Part of a small language model's weights.
Size: 8 layers, 3 heads of 32.
Training: a variant of SOAP for these matrices, 157M tokens, 2401 steps.
Each number is 128 + 24 x the weight over its row's rms, rounded and kept within 0 to 255. Layers, rows and columns count from 0. The size above them is the row's rms in percent of the matrix's.

# layer 5 attention value, 96x128, rms 0.0887, rows 88-95, columns 0-127
size [102 101  94 104 105  98  95  97]
[[116 131 136 175 102 112 127 102 131 129 150 130 114 124 120 133 135 147 112 121 139  78 110 118 173 125  95  85 116 143 116 155 111 134 154 124 133  97 109 116 108 152 156 121 136 109 126 131 125 125 142 113 158  84 157 148 108 120 160 140 148 181 145 141 193 141 155 174 137 142 131 137  87 129  79 142  71 120  80 140  93 192 154  86 114 108  94 101 108 113 133 138 111 135  99 134 112 108 140 105 126  84 130 113 101 132 143  87 140 124 110 102 112 101 121  84 120 129 124 125 121 134 130 160 164  84 128 134]
 [159  95 135 142 129 114 167 104 156 133 159 141 118 112 114 134 124 163 145 113 105 135 111  91 132  96 138 111  88 143 152 107 120 153  95 106  90 169 119 134  76 177 138 155 138 122 149  98  70  98 160 136 167 122 129 120 147 160 125 133 145 155 143 149  87 166 106 141 160 131 124 125 113 129  95 160 123 159 129  93  88 133 127 124 102 108 100 164 117 148 137 121 168  83 126 140 144 121 113 147 128 156 127 111 125 105  86 113 143 113 153 176 175 117 128 147 146 132 133 111 136 141 117 117 130 144  99 191]
 [125 137  80 148 127 110 179 123 143 124 102 132 140 173  95 100 166 104 120 136 133 115 157 115 118 105 131 127 166 100  83 126 125  86  78 101 127  65 111 120 159 137 113  59 147 127  85 134 114 112 137 169 162 134  99 103 134 120 157 118 123 118 102 135  35 117 131 136 131 126 155 103 145 140 156 123 125 129 135 139 102 129 129 123 140 161 118 128 110 119 132  81 125 109 107 156 125 106 140  97 129 153 110 135  96 157 144 142 123 157 159 126 103 159 115 160 123  92 125 139 112 113 116 103 137 117 136 121]
 [104 157 118  92  96 135  92 163  95 121 131 149  56 104  97 130 134 136 138  95 135 149 141 128 130 154 103 112 117 102 113 118 156 131 158 124 116 157 115 132 116 181 156 122 109 116 123 132 123 121 107 180 143 147 111 166 132 146 126 114 126 156 143 101  96 146 144 146 101 129 135 146 172  71 126 134 100 124 122 133 122  88 108 127 116 158 176 102  83 129 122 126 141 119 177 111 114 156 152  80 154 100 164 132 118 150 140 156 103 135 109  95 111 130 163 112 118  84 134 124 184 115 137 132 154 130 151 106]
 [156 142  90 121 140 181 115 164 136 101 135 106 112 115 125 145 108 110 153 101 124 118 135 144 145 167 117 143 132 139 108  77  96 119 170 117 132 121 159 121 115 120 120  97  92  76 156 148 131 133 123 127 213 175 147 123 139 112 132  93 143 111 119 124 151 128 111  98 120 164 185 107 107 149 143 112 179 101 122 157 144 150  97 105 101 135 112 134 107 123 179  95 134 147 126 108 152 118 109 122 135 127 166 160 123 128 175 136 144 145 127 150 146 139 147 141 107 120 109 135 104 138 150  82 132 154 104 151]
 [120 112 148 160 137 148 144 130 137 120 176 163 126 132 116 122 180  92 122 118 115 122  94 137 115 116  92 148 162  84 147 180 114 164 144 107  85 146 118 154 128 120 142 140 115  97 158 147 153 143 112 119 114 138 171 112 114  98 114 111 156  99 103 123 121 171 128 108 124 141 187 118  72 139 138 114 114 126 101 143 142 109 123 139 120 186 116 127 110 100  94  81 123 113 138 100 143  99 135 133 107 129 105  79 123 133  74  96 115 140 134  89 156 144  94 155 125 135  96 109 140 127 107 139 123 147  91 151]
 [156 123 111 128 127 114  98 100 104 120 132  86 155 168 194  74 104 110 157  75 152 146 138  54 150 147 161 158 140 108  95 119 110 137 134 175 158  81 129 140 104 143 112 112 152 157 133 131 134 165 132 135 141 147 112 148 120 150 156 130 127 121 143 161 131 163 130 166 145 128 162 106  98 142  88 164 137 126 137 102 148 121 142 149 143 121 108 133 136  97 128 119 111 118 126 123 134 145 153 134 174  93 158 150 131 154  98 121 161 120 147 101 170 138 141 153  89 132 143 141 113 114 114 146 151 142 105 136]
 [ 97 159 142 116 102 160 102 163 119 148 107 116 134 122 134 101 136 121 161  96 172 117 129 129 156 121 135 164 126 130  99 115 165 115 178 138 127 127  80 178 129 102 125  76 118 125 154 126 100 125 111 159 119 154 143 121  94 150 119 101 115 129 144 143 102 143 138 158 100 132 127 104 116 104 157 147 123 136 141 129 168 178 126 137 125 128 174 158 129 135 125 119 125 121 116 143 107 153 121 165 119 157 113 192 168 131 168  97 138 100 105 123 184  92  82  99 133  94 142 155 122  90 114 118 145 117 111 109]]
# layer 5 attention output (transposed), 96x128, rms 0.0919, rows 88-95, columns 0-127
size [ 89 104  86  98  96 100  92  89]
[[119 153 129 168 142 145 153 103 122  99 150 171 146 134 139 155 134 110 109 114 107 142 150 152  97 145 154 153 103 102 124 105 169 150 126 129 121 116 157 113 117 128 119 183 129 115 116 108 122 179 118 161 150 160  85  77 114 127 146 140 123 100 136 131  92 139 114  94 117 122  91 116 137 149 103 110 178 120 153 117 105 127 134 177 103 150 161 140 107 121 137 101 148  80 187 112 142 147 142 102 182 142 108  91 119 115  82 127  83 128 152 145 114 143 162 100 136 161 116 119 131 137 130 143 107 150 102 122]
 [107 129 137 102 126 117 106 129 131 132 113 104 160 149 126 154 135  98 115 122 131 117 135 140  89 176 109 165 149 122 135 126 142 128 128 166 130  95 160 144 169 107 118  98 157 102 102 127 171 144  88 139 106 135 155 112  82 122 139 139 107  89 104  82 168 140 145 108 137  90 167 134 118 158 149 115 170 164 164 165 166 115 123  99 162  99 149  75 126 112  90 134 116 160 102  90 102 112 116  98 139 131 149 122  85 138 120 126 109 133  92  96 112 120 147 137 135 101 136 150 147  97 111 125 120 115 143  76]
 [ 98 102 115 140 143 146  95  96 120  85 129  88  71 102 155 101 113 143 130  64 120 118 111 138 144 143 115 130 123 153 140  73 160 114 161 146  90 165 137 140  91 146 113 146  89 126 159 113 131 108 107 103  86 117 156 133 135 141 109 122 116 157 146 111 173 165 153 129  91 111  83 149 118 114 114 126  96 104 126 133 125 157 123 104 153 123 182 133 118 134 135 146 153 153 142 113  93 149 103 146  95 131  98 168 147 101 107 132 112 151 112 140 156  99 124 118 127 118  87 117 121 145 140 143 111  89 157 111]
 [149  91 130 154 166 116 158 109 143 128 164 125 156 177 149 135 142 150 112 191 148 143  94 126 138  92 146 131 138 109 162 128 109 158 118 114 104 140 139 120 124  95  59 101 146 115 134 111 104 129 101 106 151 108 103 102 116  97 113 124 122 116  94 154 161 128 125 146 141 113 137 140 135 160 125 101 112 148 129 155 161 180 160 144 138 132 138 124 169 149 120 123 147 111 128 181 141 131 109 142  86 105 139 111 146  85  71 124 109 124 121 159 143 115  77 133  99 133 155 141 105 142 140 166 122 148  97 155]
 [148 109 204 146 130  79 149 130 146 131 111 141 178 133 133  87 152 102 140 157 125 133 131 110 154 104 137 101 116 140 126 126 140 148 135 140 128 128 102 115  92 140 174 146 165 166 115 123 149 130 111 119  61 115 158 133 115 145 125 135 111 142  96 141 138 122 179 141 127 126  84 143 134 149 104 133  91 101 144  88 117 146 144 113 178 122 133 141 138 106 121 194  94 114 166 156 135 128 162 118 156 109  83 143 139 147 100  75  99 125 129 141 115 122 100 138 149 122 141 109 111 129 153 158 141 118 133 150]
 [133 149 100 115 122 121 113 117 126 103 112 128 123 112 125 119 120 121 123 173 104 127 144 129  86 156 187 114 104 176 134 103 132 105 138 120 140  84 157  95 149 108 128 156 118 165 104 146 117  84 113 150 144 117 141 151 142 141 142  93 139 153 149 143 140 124 135 151 179 101  97 135 159 134 151 115 110 105 174 143  90  96  86 107 128  84 116 125 102 128 117 180 155 112 117 144  94 145 118 124 146 145 169 170 102 130 153 134 164 124  97 175 105 139 163 136 106 126 137 137 110 162 113 121 128  61 136 118]
 [141 128 129 148 143 141 143 117 123 119 125 164 135 100 105 155 125 123 122 188 116 137 138 190 107  94 103 135 188 137 120 101 164 126 119  91 161 158  95 116 155 137 139 127 152  92 116 116 124 101 162 167 107 116 139 102 131  84 135 118 141 100 113 139 156  89 152  76 104 138  67  81 123 156 101  86 118  96 123 169 147 124 114 110 130 168 140 129 125 146 112 124 136 135 137 121 152 142 142 132 130 122 129 134  78 133 147 139  95 147  73 144 146  94 117 123 137 132 137  84 125 107 153 122 154 129 157 128]
 [117 101 140 151 154  92 140  83 129 108 184 112 109 112 119 101  87 160 123 124 124 139 101 114 108 118 152 130 110 129 140 183 112 177 132 132 155 134 140 151 162 179 140 123 105 164 103  87 160 130 157 118  91 146 117 131 152 118 118 152 144 164 105 127 110 107 157 110 161 122 106 132 108 123 118 106 125  85 107 122 112 103 152 120  93 140 130 108 144  99 122 139 123 162  93 169 115 143 134 109 114  72 116 118 130 109 118 183 117 138 139 179  75 142 112 119 108 161 123 111 138 183 131 141 116 134 135 120]]
# layer 5 MLP up, 512x128, rms 0.0916, rows 0-18, columns 0-127
size [113 103  87  95 106 106 107  93 110 102 112 100  91  95  98  95  89  89  91]
[[135 117 127 129 126 155 149 159  93 110 106 119 105  94 104 170  97 104 121 150 170 134 128 184 146 138 121 155  95 134 187  95  94 135 147 139 141 116 152  72 145 134 143 111 158 111 167 149  75 110 108 155  99 109 115 120 128 147 151 127 118 155 152 133 147 117 162 119 143 159 142 165 125 122 103 110  78 101 159 102 117 172 151 128 105  86 125 133 140 132 118 119 162 103 122 139 108 112 159 127 129 104 104 109 134 156  96 161 134 104 110  71 120 127 103 109 132 150 145 139 108 147 145 147 109 133  95 159]
 [109 133 113  80 108 134 110 149 148 102 124 106 131 140 147  84 157 176 113  96 138 114 118 133  92 123 126 127  83 101 112 121 122 206 119  83 141 112 134 147 149 166 124 166 127 109 106  94 163 127 117 106 130 156 122 154 119 152 112 141 131 114 124 152 117 134 128  98  82 147 120 146  78 113 103  89 138 163 116 127 179 137 126 132 113 112 133 134 108 127 125 174 145 134 143 143 130 202 104 118 118 150 112 138 136 154 158 142 106 133 135 121 134 117 148 138 144 106  96 107 139 138 140 128  69  72 128 155]
 [175 105 137  99 138 122 162 149 155  66 146 106 106 169 123  96 123 153 137 138  91 151 163 133 137  96  84 150 110 129 103 147 126 108  99 140 152  96 112 137 120 135 134 150 145  86 125 144 117 121 149  69 154 113 101 120 118 155 121 121 133 138 150 127  95 151 135 110 121 142 143 128 126 119 110 133 132 113 136 160 127 132 162 160 143 144 100 158 132 114 112 144  63  91 117 124 122 176 128 121 124  96 160 136 175 188 135 126  92 117 146 113  76 132 159 135 133 156 118 133 147 107 183 112 116 159 118 147]
 [119 125 134 138 135 123 104 137 166 141  88 142 156  74 118  92 131 112 157 156 134 121 130 141 109 184 114 132 138 144 157 157 112  72 148 151 106 119 106  85 133  82 134 116 139 119 100 154  70 127  88 109  95 109 113 104 135 137 180 166 112 154 155 148 125 108 164  92  91 111 138 123 133 113 136 145 121 147 120 143 147  84 134 129 131 145  93 133 108 157 165  82 133 121 150  88 135 146 134 148 119 128  81 133 170 134 108 154 119 114 143 141 121 116 166 118 167  94 146 118 106 119 141 140 137 161 120 101]
 [122 139 150 112 146 105 136 120 113 119 111 132 159 140 114 134 128 110 145 163  81 145 142 142 149 130  97 127 134 119 156  97 129 112 110  92 104  85 128  99 137 128 109 186 182 135 117  75 128 116  66 140  88 123  89 134 143  85 174  91 124 145 119 151 152 112 160 132 127 109 168 145 159  99 118 111 136 140 114 130 123 107 119  89 151 147 121 137 163 174 160  90 149 126 130 160 135 141 121 131 124 115 122 139 134 175 117 177 137 145  90 113 184 125 133  90 144 109 100  99 125 100 132 108 131 104 144 117]
 [105 111 140 145 115  98 120  97 139 122 127 148 112 145 139 119 128 187 115 137 135 140 103 149 124 138 147 123 139 154 153 115  94 165 151 132 143 107  97  92 163  72 158 107 142 141 141 161 108 166 119 114 150 184 107 145 146 139  90 162 133 131 117 126 175 120 105 121 125 114 150 116 141 113  95 174 133 142 119 130 122 101 110 149 159 107 109 117 148  86 148  92 129 136 125 106 111 107 154 142  94 103 122 129 126  90  94 143 105 115  97 148 128 140  98 123 163  76  85 161 166 127 187 101 107 135  94 131]
 [171 138 134 132  90 104 141 109 123 110 160 166 134 113 131 133 120 147 155 118  88  96 108 134 161 157 188 150 127 126 112  93 123 112 138 125  98 151 144 119 136 124 166  96 104 126  48 133 130 107 152 134 132 118 133 112 112 120 157 115 114 105 135 152 172 128 131 131 112 150 136 120  94 112 141 149 158 138 130 131 107 118 165 101 134  92 165 131 104 132 151  88 129 137  60 147 103 138 146 144 142 143 120 159 146 155 100 121 165 111 129 181 133 128 168 130 118 108 112 179 115 130  87 120  84 137 155  99]
 [134 180 109  74 149 133 100 126 127 159 155 176 141 150 134 138 126 151 104  98  96 103 130  95 123 120 122 133  92 103 132 122 125 110  96 108 148 148 139 131 128 161 151 121 136 133 160 137 116 144 146 126 108 145 113 116 110 126 187  71 111 123 103 170 106 160 139 141  93 131 172 143 155 125 170 147 109 134  80 147 132  94 112 107 163 114 177 117 116  85 103 163 138 145 126 131  81 135 126 139 134 152 136  79 179 114 138 137 140 126 173 139 141 107 132 159 123 137 136 127 159 169 116 118 127 109 150 112]
 [143 121 112 125 128 123 126  98 126 136 103 116 125 130 161 107 120 142  85 108 115 147 153 117 161 117 120 180 128 129 115 128 142 125 105 122  66  98 132  89 134  88 159 163  95 138 144 212 123 124 145 121 149 144 137 149 139  80 144 133 135 106 120 117 159 131 120 109 133 126 181 121 134 145 100 136 154 122 150 112 153 152  85 142 120 105 140  92  83 136 133 130 165 100  77 157  84 153 105 122 108 126 133 144 104 106 113 147 114 120 116 126 140 138 134 113 138 106  66 138  73 163 151 134 150 161 136 139]
 [ 82 139 149 109 140 163 118 130 165 130  95 143 116  99 115 105  61  95  96 114  86 142 128 161 126 133 113 142 145 157 139  78 111 138 126  95 151 161 122 135 115 119 149 144 136 126 120 122 158 116 112 155 154 156 121  88 169 161  89 121 120 131 118 151 154 124 101 130 101 121 115 149 110  95 117  99 127  90 115 129 125 177 144 156  81 153 130  95 122 111 151 148 132 114 141 146  98 148 114 124  99 144 141 143 151 123 130 157 174 139 105 167 113  86 130 101 125 151 141 171 116 146 137  81  96 139 166 157]
 [134 109 132 113  68 124 124 128 119 118 101 114 100 177 182  75  97  72  93 164 158 132 120 122 146 138 135 157 150 149 150 130 113 157 122 131 107 113  97 147 148 125 132 157 125 115 126 132 165 125 145 101 122 114 114 136 134 120  99 149 119 140 171 110 138 122 141 127  87 159 149 138 126 166 143 132  89 129 144 154  96 133 105 113 103 154 112 139 129 164 139 134 132 184 107 136 110 160 157 136 101 145 154 102 139 137 170 105 156 126 175 120 107 108 158 144 141 149  75 113 162 124 149 113 120 145 176 166]
 [118 104 131  97 131 123 155 134 137 148 136 105 148 158 106  87  95 147  91 105 102 109 108 129 180 141 136 113  85 130 125 136 119 146  91 150 117  90 144 138 128 107 114 144 103 158 140 142 112 154 111 130 166 110 105 106 176 111 111 124 140 129 112 133 165 110 110 118 129 165 107 101 118 148  98 121 115 148 107 131 116 173 147 107 126 183 106 100  88 105 120 138 192 116 122 102 144 134 112 143 125 126 138 174 119 131  99 167 131 215 151 137 134 117 122 101 113 123 137  88 143 119 157 144 139 117 168 165]
 [100  96 190 121 149  96 105 127 129 157 115  80 100 159 142 151  70 116 134 154 131  84 178 162 163 147 157 135 110 120 125 115 196 140 130 130 127 115 130 114 153 110 111 107 133  82 164 156 103 120 120 103 112 129 136 105 142 117 112 143 125 132 139 146 131  95 153 100 134 106 159 132 125 155 112 130 137 106 129  79 142  99 132 121 137 162 126 112 108 119  88 142 124 131 139 142 128 115 125 115 138 135 118 130 127 167 132 154 132 193 120 137 153  93 138 161  97 153 115 120 139 107 148 118 130 100 162 196]
 [141 161 123 107 139 155 141 145 141 153 110 104 144 102 145  81 129 119 108  98 114 107 163 110 105 104 176 116 112  95  88 117 116 144 124 135  80 125 127 134 164 145 137 142 135 149 133 121 131 100 128 119  88 139  43  87 152 151 113 126 166 164 137 136 122 133 137  95 101  99  91 125 137 120 158 141 118 113 129 120 152 121 107 119 156 168 125  94 115 120 183 151 133  94 135 116 123  66 104 110 140 116 130 100 134 114 172 116 146 120 159 135 101 102 153 150 118 163 114 137 178 168 124 123 133 122 137 155]
 [164  90 163 151  52 133 101 123 111 146 137 123 131 100 116 133 132 119 182 113 155 115  96  75 134 117 144 119 118 120  88 152 156 107 120 120 113 147  67 160 100 164 167 158 149 103 104  86 136  86 127 121 145 113 121 132 162 160 161 154 144 113 127  98 153 116 111 129 105 149 155 138 131 118 123 149  96 141 120 107 135 130 169  86  70 138 141 121 155 130 122 159  97 124 123 153 129 156 165 125 106 113 135 124 142 122 105 118 136 137 138 151 137 110 114 127 150 135 153 160 128 138  81 145 150 107 145 160]
 [136 105 132 144 130 136 173 139 111 118 153 127 160 166 100 148 129 170 137 106 153  74 136 175 115 118 133  97 106 109  65 139 133 155 155 145 150  94 137 175 168 103 153 111 124 171 122 104 155 116 121 168 107 114 161 129  90 118 127 138 129 132 102 167 108 137  88 115 120 125 147 118 100 125 106  92 162 130 137 140 153 173 164 123 166 118 105 105 134 139 162 120 126 137 147 138 152 148 138 123 120 111 130 137 156  75 129 126 142 100 124 147 147  81 125 122 108 144  92 110 103 151  88 132 136  85 152 139]
 [162 107 133 121 120 108 141 174  97  68 156 145 180 157 170 135  79 137 144 126 153 177 131 137 173 104 120 105 110 130  99 142 115  96 139 136 148 138 122 150 148 139 127 146 104 127 116 165 147 122 129  99  90 146  98 148 191  97 128 136 141 194 150 156 114 149  88 120 141 135 103 145 126  81 109 123 148 140 129 140 132 144 137 124 168 109 133 139 118 177 138 126 133 151 154 118 131 141 157 118 137 131 133 132 153 126 190 157 142 129 141 112 131 169 124 128 147 152 124 122 126 130  90 116 169 104 134 153]
 [111 128 165 125 119 110 112 121  80  97 136  95 133 129 117 173 128 143 146 144 123 109 165 100 138  97  96 101 103 137 132 100 100 132 138  92 138 126 119 103 110 128 147 144 146 103 121 156 131 135 145  87 137 109 134 103 130 138 126 124 154 159 105 120 137 126 120  94  99 176 130 161 107 146 130 118 111 109  89 128 105 112 165 123 195 109 172 123 140 146 138 110 111 133 162 186 147 149 154 133  67 112 130 134 191  94 165 134 122 150 141  87 108 144 116 157 103 135 172 128 131 113 112 115 138 135 101 173]
 [156 110 136 149 155 134  83  81 127 170  95 123 129 127 134 144 137 138 165 146 105 136 150 169  91 108 133 143  87 105 137  91  74 125 146 153 146 147 112 161 109  98 123 127 103 107 172 145 134 106 118  89 131 115 139 134  93 126 138 107 141 147 150 114 128  83 130 159 155 169  88 155 104 148 153 135 116 132 128  90 133 116 129 129 143 130 164 128 114 151 115 134  85 119 154 111 102 137 116 113 144 117 153  74 140 130 131 138  90 140 126 153  78  89 163 110 123  91 162 115 118  87 138 134 140 172 164 132]]
# layer 5 MLP down (transposed), 512x128, rms 0.111, rows 0-18, columns 0-127
size [110  86  93  99 103  97 106  93 104 112  96  93  95  95  96  89  87  98  86]
[[147 164 133  91 122 115 129 138  79 104 109 140 158 103 122 107 146 104 137 126  99 115 138 120 130 111 115 102 179  99 122 153 151 104 121 149  96 130 136  78 130 146 135 152 121 172 102 111 129  99 141 140 115 173 106 120 109 106 180  98 102  96 151 112 124 146 148 123 110 157 123 134 114 137 135 109  98  80 155 124 148 150  79 126 107 118 142 110 104 126  95  94 168 165  90 158 122 122 158 149 195 116 131 125 126 126 106 170 150 123  96 118 119  87 134 142  91 120 126 132 117 134 134 123  66 125 105 147]
 [114 128 129 114 149  90 118 158 133 147 142 180 135 107 131 137 132 138 154 100  96 118 147 146 137  97 157 147 150 150 135 137 133 116 113 109 100 129 121 109 131 142 119 113 120 142  96 160 156 136 120 135  91 112 142 126 119 104  96 141 132  76 120 143  97  76 107 119 187 103 184 149 109 146 145 155 110 168 122 124 108 111 123 146 152 128 135 123 114 146 153 141  76 137  64 153  93  91 154 152 103  99 157 110 122  70 118 118 166 111 172  83 137 116 116  94  98 146 121 126 103 133 120 117  86 120 123 119]
 [ 92 126 150 143 172 133 123 127 157 132 167 131 144 139  83 165 104 125 130  88 135 124 137 106 133 124 138 143  89 108 140 133 117 138 124 123 152 179 123  89  98 128 143 127 126 164 132 125 105 150 121 129 139 124 161 146  96 176 117 141 141 162 101 148 107 139 154 118 104 112 111 105 100 109 197  99 111  91 141 104  98 121 119 157 101  98 149 137 110 123  84 125 126  95 148 145  91 133 130 134  78  92 105 122  96 157 167 129 163 103 124 116 142 124 110 103 110 113 125 135 163 197 129 163 143  98 154 127]
 [131 143 135 123  82 122 148  74 156  93 168  92 131  88 114 145 110 161 151 126 132 157 106 121 187 108 110 133 144 158 112  89 146 140 136 140 142 126 147 110 126 143  96 109 118 108 150 124 151 137 117 170 153 124 137 130 119 145 122 124 139 135  95 163 116 174 120 109 144 125 142 115  99 101 102 159 116 140 102 108 154 127 143 140 169 150 142 111 142 114 157 190 125 108 105 142 131 192  86 119 145  91 131 144 107 104 138 116 128 166 128 115  98 118  80 105 115 158 123 121 155  88  70 115 145 137 144 122]
 [142 111 127 152  96 107 134 137 118 115 122 178 131 134 128  97 111 133  89  92 100 141 160 131 135 122 108 145  97 139 111 136  93 110 142 122 120 180 166 118 129 102 132 145 142 147 135 180 141 135 142 155 115 116 116 111 106 116 139 105 159 154 108 135 132 144 137 159 118 121  94 147 129 149 183  54  94 129 113 158 142 175 111 149 107  95 142 121 128 114 193 140 144  86 129 128 139 187 158 116 130 128 136 124 147 129 159 154 122 151 154 174 125  94 121 103 128  76 156 122 125 129 115 146 166 138 161 120]
 [124 142 144 142 144 129 125 134 103 114 140 123 123 122 129 121 136 172 166  98 138 105 114 107 126 139 148 105 120 142  92  62 116 155 155 107 128 136 151 156 125 181  67 111 147 112 129  95 144 128  77  84 128 112 126 128 151 156 125 178 113 135 144 111 131 152 130 135  96 143 124 136 181 128 176 152 112 150 120 159 110  96 119  93 110 110 155 140 149  87 142 124 133 139 113 137  97 135 168 124 109  71 135 124 111 182 111  90 158 133 109  86 153 103 104 123 153 105 125 121 113 128 147 158 140 130 135 173]
 [144  91 118  99 133 170 117 139 121 156 144 124 118 155  99 156 123 128 107 125 122 135 136 127 171 137 146 140 174 135 146 139 126 115 106 140 152 144 141 132 135 124  98 162 120 134 133 100 144 159 120 105 132 104 157  88  86 150 149 131 110 100 100 146 156  92 132  84 127 111 127  86  98  62 128 180 102 193 135 142 145 152 164 131 120 140 150  90 136  83 126 125 106 116 167 137 136 155  98 114 111 131 174  79 127 121 162 148 118 104 105  98 145 146 138 124 119 163 130 141 140  67 121  97 123 127 137 127]
 [116 108 174 150 124 153 141 118 139 115  99 164 122  92 129 127  74 134 142 137 161 141 104 121 123 160  93 134 134 134 119 111  79 152 165 145 109  99 126 146 102 124  95 110 156 137 122 127 127  99 152 131  95 132 119 132 129 121 103 124 106 129 134  86  96 173 112 110 114 121 135  98 157  98 136 125 122 124 166 152 136 195 150 115  75 150 148 138 155 147 156 135  81 114 151 174 101 154 161 116 107 105 128 126  69 142 154 102 101 110 109 150 120 165 133 111  93 174 115 111 118 135 168 148 133 128 143 139]
 [172 115 132 100 137 109 107 120 101 121 163 138  99 131 128 164 107 114 171 162 100  78 118 143 171 116 144  88 157 140 172 158 127 157 157 148 130 121 107 106 140  86 144  92 121  89 105 105  68 121 121 107  84 143 139 106 111 148 133 119 121 106 139 109 118 123 137 119 124 146 126 152 173 136 169 125 150 120 129 118  68 119 154 146 133 153 136 121 147 192 156 103 133 131 100 133 141 100 124 108 157 116 135 134 161 139 106 126 139 110 107 116 150 149 130 130 105 116 169 139 145 121  98 145 122 194 157 136]
 [155 159 149 114 145 166 124 127 122 157 139 111 136 132 103 152 103 107 147 125 134 140 133  93 124 101 156 145 149  99 162 173 109 128  68 152 141 117 133 152 110 110 105 123 104 141  73 114 121 119 130 136 105 140 136 139 121 174 123 143  96 127 137 104 138 120  99 130 158 136 119 163 140  93 163 129  94 132 114 130 133 120 168 178 153 133  96 104 158 138  54 129 141 166 104 108 117  94 130 114 127 127 140  87 145 179  90 160 140 131 134 181 117 103 113 109 140 104 109 125 126 112  98 133  95 133 183 115]
 [136 147 155 105 172 122 140 115 151 138 146 141 116 142 138 113 113 168 156 162 144 121 116 129 161 124 138 110 160 159 105  99 124 180 154 107 137  90 142 122 148 158 115 145 156  55 133  73 108 131 142 102 129 156 131 116 164 183 121 112 146 122 161 207 138 172 147 127 126 109 152 157 154 176 118 162 158 116 150 144 104 149 125 120 112 127  97 145 159 132 139 153 138 115 122 156 123 164 139 113 130 134 121 127 128 139 167 128 147 152  87  99 154 116 114 174 141 123 132 107 124 133 107 104 141 130 137 147]
 [131 172 108 164 116  93 153 139 110  90 152 136 111 143 148 110 121 132 154 101 151 103 149 100 120 119 130 127 145 167 147 128 119 108  55 107 114 121 132 113 107 140 165  59  96 138 112 159 119 152  94  96 101 139 122 131 118 135 117 122 107 133 153 163  92 125 108 107 158  85 146  88 161 107 130 161 151 141 126  84 112 144 124 111 113  93 117 153 139  97 113 124 133 102  88 141 114 103 125 135 105 147 103 146 129 164 101 138 104 126 139  83 109 170 146 152 106 136 138 150 140 141 168 100 100 167 141 119]
 [108 141 100 163 136 102 141 127  93  85 140 125 138 138  90 139 174 104 127 107 113 137 166 150 148 111 104  22 129 110 128 140 103 116 127 108 101 122 147 136 101 128 133 150  95 166  97 136 153  98 104 107 161 131 147 107  85 122 120 125 157 103 124 139 134 120 100 111 150 109 125 147 180 123 132 155 121  96 118 179 107 155 156 126  52 150 124 154 139 138 133 125 103 141 147 161 120 117 145 130 120 118 134 118 141 110 134 167 139 124 170 117 153 130 131 142 148 130 143 110 107 117 135 155  89 163 124 114]
 [ 62 160  78 147 131 133 115 137 119 129 141 137 105 104 145 159 121 154  97 107 124 116 143 115 148 115 133 110 120 115 161 143 116 142 114 146 131 107 111 132 106 133 106 104 106 132 120 134 131 132 124 187 157 113 111 161 142 138  99 158 132 127 158 154 147 169 101 120 124 143 126 133 132 100 109 118  96 164 112 100 146 102 141 130 140  96 148 160 194 143  93 129 110 123  88 130 108 131 149  95 116 153 123 102 112 156 139 177 113 111  91 105 124 192 147 154 113 175 106 107 164  95 122 160 175 141 108 102]
 [132 162 112  96 167 142 139 163 134 157 136 129  96  80 133 112 142 137  92 150 135  75 133 119 141 125 120 122  89  99 104 149 119 114 124 132 123 173 161 120 179 134 138 133  86 164 149 113 154 118 146 118 144 148 122 158 111 105 144 169 143 171 113 166 163 132 146 149  56 132 116 122 102 123  91 101  93 109 117 159 105 128 142 130 111 131 109 148  95 132 151 123 122 141 132 145 153 118 119  99 145 162 112 115 134 134 151 187 131 150  73 158 153 115 128  78 132 127 149 143 150 106 148 147 113 111 140 106]
 [180 133  88  83 129 119 151 160 167 139 153  97  96 138 129 140 145 164 103 135 139 144  87 124  68 127 157 110 130 143 123 158 163 120 118 152 137 140 161 126  91 135 116 101 102 151  88 140 127 130 104 145  98 140 132 168 115 126 147 150 127  95 104 133 109 118 137 112 115 145 139  90 115 118 143 161 127 136 109 139 135 129 134 162 145 128 154 101 159 128 154 116 105  79 147 102 111  96  96 123  94  66  94 155 140 105 141 172 151 131 112  95 128 134 113 152  84 121 101 124 169 164 102 118 131 112 135  98]
 [151 133 101 103 146 144 147 178 127 156 145  92 136 117 127 134 124  94 133 131 124 118 118 105 147 179 159 137 175 106 109 134 150 149 187 142 130 130 137 124 145 109 133 154  96 139 152  97 164 125 128 136 175 137 140 132 132 149  98  99 120 105 122 150 126 120 128 137 132 109 110  72 141 121 131 184 118 121 122 125 140 139 121 113  91 171 145 164  95 124 125 143 139 167 101 105 114 108 162 140 190  92 136 136 102 147 166 123 112 149 146 178 144 100 149 127 142 105  78 131 113 141 143 169 124 124 118  73]
 [144 178 144  91 158  96 110 177 180 160 123  99  87 152 152  98 136 164 138 114 157 132 117 142  90 159 133 154 145 119  93 154 130 141 100 128 133 127 107 121 109 107 106 129 123 105 130 114 169 161 162  99 146 135 123 102 134 131  87 138 133 112 107 129  99  88  63 105 165 119 157  99 121 125 124 134 128 102 154 166 105 130 115 128 139 146  94 145 122 153  80 143 144 102 107 127 136 111 137 184 146 125 148 100 153 121 137 148  99 136 123 130 100 136 133 142  99  98  73 153 128 138 127 115 143 151 105 148]
 [169 160 147 103 129  95 124 117 173  61 144 121 165  95 142 125 152  90 157  84 147 166 100 137 121 128 110 115  82 107 128 111 133 115 170 127 117 115 115 128 123 148 108 164 108 157 126 124 138 113  96 121 142 163 140 176 154 131 124  87 147  98 135  99 115 104 146 126 138 143 174  97 108 108 177 168 119  91 112 158 119 152 130 115 115 134 123 112 153 160 163 152 120 125 149 127 104 144 100  99  83 139 116 169 127 151 130 146 108 130 128 107 114 131  83 123 169 153 134 107 158 117 120 155 114 110 134 137]]